Each number is 128 + 24 x the weight over its row's rms, rounded and kept within 0 to 255. Layers, rows and columns count from 0. Numbers have three digits each. The size before them is the row's rms in percent of the matrix's.

# layer 4 MLP down, 640x1728, rms 0.0367, rows 605-639, columns 384-479
100:126130142136119147093148137174138190076100100149135109097122097155108160085083136150132167120130178162107112140097107146124143140123151143096109158134138115171142112167123100129150101120114133150140141136096120136125138161153119130126142125155120121110154117137136121105134118182126114103
103:121128133133115096116142097137098162125165149180106134138105122106126146161115153150118098129107118114114104156119127118117104130151095110124103111134143109136124149130123136103117114103137149132152111161147143164145143149125137152134138096132118138142140113167109114153127122080141126132
102:168118077119116124076175127119156098113140133167162115087102119137133123114143162121134105140104108152182123134107128132117155125153113125113160150124130182085137106110155150125143097106152122133166153136129137151140140139123120145167133143116137100125142135139095095140125136145143158073
095:129113148173167146140138122112125145123127129175166097132101141150078077126151125161121142120088133126135083177172113133115108133163124124096134116158119139125105142127133153144130069111108147101147123118108157123082112131148134091121108134106144136148088141148087141100112139104108140129
099:111106112131101123102154082107167095092096132123155094115114121116128107150137180110150085127142136138144135137111161138112108111088164109102148158146129144074113108132139139130137145101114173132109100134145123135125137099158141110095117099093124167121111125114077120099112105138115139133
105:126137176134136100126113125089112125077111144077139176154138163108165079102104151099172115135141131132122091078124128112098076160095155097104159121162114126114098104097102158126137147099115128104138104126138117108139120111151161137134157139159095136167156125124170084150159126154145132099
099:136128128071157143177147131096114127138211157120153077095158142089166168117120130132123105139145152132109134099126150143165113156146121103132107156148163106115106102124117098129124107114143102129162134125120078153127125123102147128152101138124092102113107091107140138168146142135108135093
099:101142123118143111129112130118120128107163089124114122116076180091097182146088120086080145153107159131125112125116112161127147102088129128120139135147100120075176123109150153134136152143118159142146114165138124126136126129097173111176204070123162116097137108103135129119120138117119122149
097:110138198136116157071122153118127121139111113145098119150128123115105119141133137084121131135119189108159118130141139134138142116111114101137171107129124093151145130126136128117145175067146119128128087120138036148130134153080117136092114135074121146135132147141140157128098120138143126111
097:155159054175147131163135108142110156122099150092154149126127129186104134157097114143139137098092130140085129146089127106130123113135074093162115199120129107124165122138146138102095158192072133149141135082117135110147113136135149125150106113099131150153131130116139076123094146146087135160
100:149149116138111162101143096098124135152134135122090165108116106150108100071134127131159124112141158162123139147117147095162131157092127132120131097131137164134133112123114091110123121098105173088080165134124105153125141087118163115110143118094104149140115122109172140104110143073157132123
100:116140071128111111139137154109152138158118119132147179130180078101158148148148119112152123095128153095126106126096167106100133170082088121146133132153124127092145103124150120148116081119090143106142103131153189171137163112106137114105090126104128099115168132129131121103105126153129121134
097:121110088087132081122152136148160119127114132127117126145186181170112067120140087129127122154118127142137114102135137120151115157084149111158138170142116124134104102147110136149097117134104138143128169145146097144139132139146119129139118197136169150140096137132075088118160110145142099144
099:120143122141135132085106118159104145149102163154078115130135142107139141176096145106081127139095121139166114117119099165163126124182110121142119171119102122096143164136130110134117131147111119074119104118123160126149166125143136113157135191089092119160154130132128116086121133125125130135
100:084079120133147101117138128143102153132111133118148096120138119078121137131126158135166079115107120118140152128141175127122072126124083125112118143164159114126114115144140073186122112103098103106120160140093098129102090113126088145151112096111100134102141091096133126168116125101136078115
103:134109112141134115151109133086117129085117129114132150148098136092164127168138139160126107120125137107123116162178104128140153119104149125102155122120100154097164100166080141113115163142152143178150169156145151116172138134124109106158121051149112137106108144167139134143108138099108095128
103:142139166118122113148110123127119135162150124094095129162106121140156135140140098137135137128098125115121140159129157151173143113117096106050121151153123128127147091116124173160121124157127104114150127141168137146132091122119099138150124098143142106131136118107141138109135137163144117118
098:138139138141115134139163139094118106133179146113108145124111127105123090121140088147147170131095172105151147154081131108115113161141100125125131153119111128080130106154145155133060140099133130092149103175154164098103138162128119143131132120115106128143147102105140170129128098141107116138
101:117119132083111128097181155121148111103166111113086082083115176130151119157096166146131144135104117148110182101152118153118137139114113083130151133141109100133124093155128135100171159106142132157099160145155121105098085107134123144107126156104135107116122106121137114097134100129089165103
102:146142145177126121107132119139112133120118133111125152098109129148159136133136129102103103102110136126114140101159106156120136123128102123098112119110119123172100159163125116168105142113154152143076131122132138197116126111134099109116129129129111156145103122159143146149121149126138138075
104:116156143147093141123105156104147118108118094119119123125129136126137148170108142163104152119139164129098110137102139113127129163134139090135161145121128141103159116159114098146143121158154105149114115159111125125122140090088121114127150126132145132135104155183169147118126086092084178133
101:109160147115143151113182150150165115120095117125096125153136104146159091147120144124104093101108174153107143140112133103125115157124130154149142111145136104112135104121102146083130115144090108142148175129133146102179067154118093091132126127123147135096131121164113121118129151149130144074
100:141156093116135163119087082134108100161126162139127107111089129143146130130169132069147120124100143105085118119102133112145117114145118081112166111171093110070162127149134122120148138099076149130143147156104156068112139128099139123143086155158136114129110099124151090159160167141123129117
105:152109095132116141113124118143114139140107101107130162124111150109123126160095117134088140142140161104193142127172124135127108119132126171136151137117115128178110099099158138112136138109145143138103128149102170129112134097119122145110129079131148172132126142117100126163160121127133122128
098:170132147141111086134105144144093132129171076163129110144145126120134119150102116134121149143135127145118134096169128156115160099167137159164174104139154172121089164152097127114108130121123113141150139111074169147102121143118165112143110109141160152160149109144125143094131131116131142109
099:140143077145143126152131108124116122120123169160117147132143112185122164129129118137103119085133141148092134161099089102168104157109174152159146115129114083110137153133106163109117113123188128087126154132101132137064111084137127120155131134120111137146133184122105106112107109181128102115
100:124122135146158166084120102151096149118092105138127128116138149185105131105156127096154139101115138137109111152154127093094126160149074122131088089134121096151103140116125153139106145088146174111115104089071177105190158109139137104181118137117133152175124118104089164085144145099099094129
103:142124154168128160143113117134138079108097117122135129104137139134159169138137109149094129116138142113117133142109133103108100133135100168149127109121110129133150065121137160172201117075170124148092090079114118171117135124117138117173142127121096137138166107119094149124131128149127116122
098:127152147139141140101160178119107082145081138090138092125120164108153118155085125147155123109155134102095101108173141115126132102131093138139138118184143134136117102112134096131139103183115124121094143124090107115088175141112149120095143188117122103138130138123102106128138184171097125078
099:107177168099144186114124131095147092130132139202145190152052101173125131124110129127113137188140105073082092156099134110161091094118130113117149115145112123116121148170109147146096126119152101114132105096133094146135119135126113152115108107085134116127141133176109177111135113110118063141
101:104131148124134143152151137138143162137131094089127102119109182106126152156090109104130138114095145118141134093167173134165094105126126093095130158128099132095143094131162120110108179099115117101153125130149156133086141060205086151141117110142080093114129148122165177120097133135152102164
100:125125138135126126053109102097122125115178105090078143133117129086143111109096120120142086071153151127146102144169167116133133081135073099136126143135114185141156130179099136080122131144151156150113160153106132111139098128147143150108103123136127095132138127134104136132131144093110156108
100:106123082137108148130146162125140138093144095138159150110121167118113146092134108125149132099079101128135135143123090124132113127151178142103095131141140158108127146121169094145110130126132143121078196162134120118094149144126152106143129117120153128138097113160122126123153094099171153192
099:134109136104128128100121141120128114136148120127119122109081128129131122117141099161136110121158078121142147139138147104156133145122120086099174143113148105174110141143177118121111126095121150149118141115057126137158148118125078100110072135120120097135148116167086120122077136125148159182
099:113132142144123145124145121169162120108143158110147122095117133140133086146115126115183129082173128105104129118124106156160139093124148147113134168129158140127160149141165134152096107121123105120141136142073168110134147135122146123077124131131140134121171115113109133115103152142109108138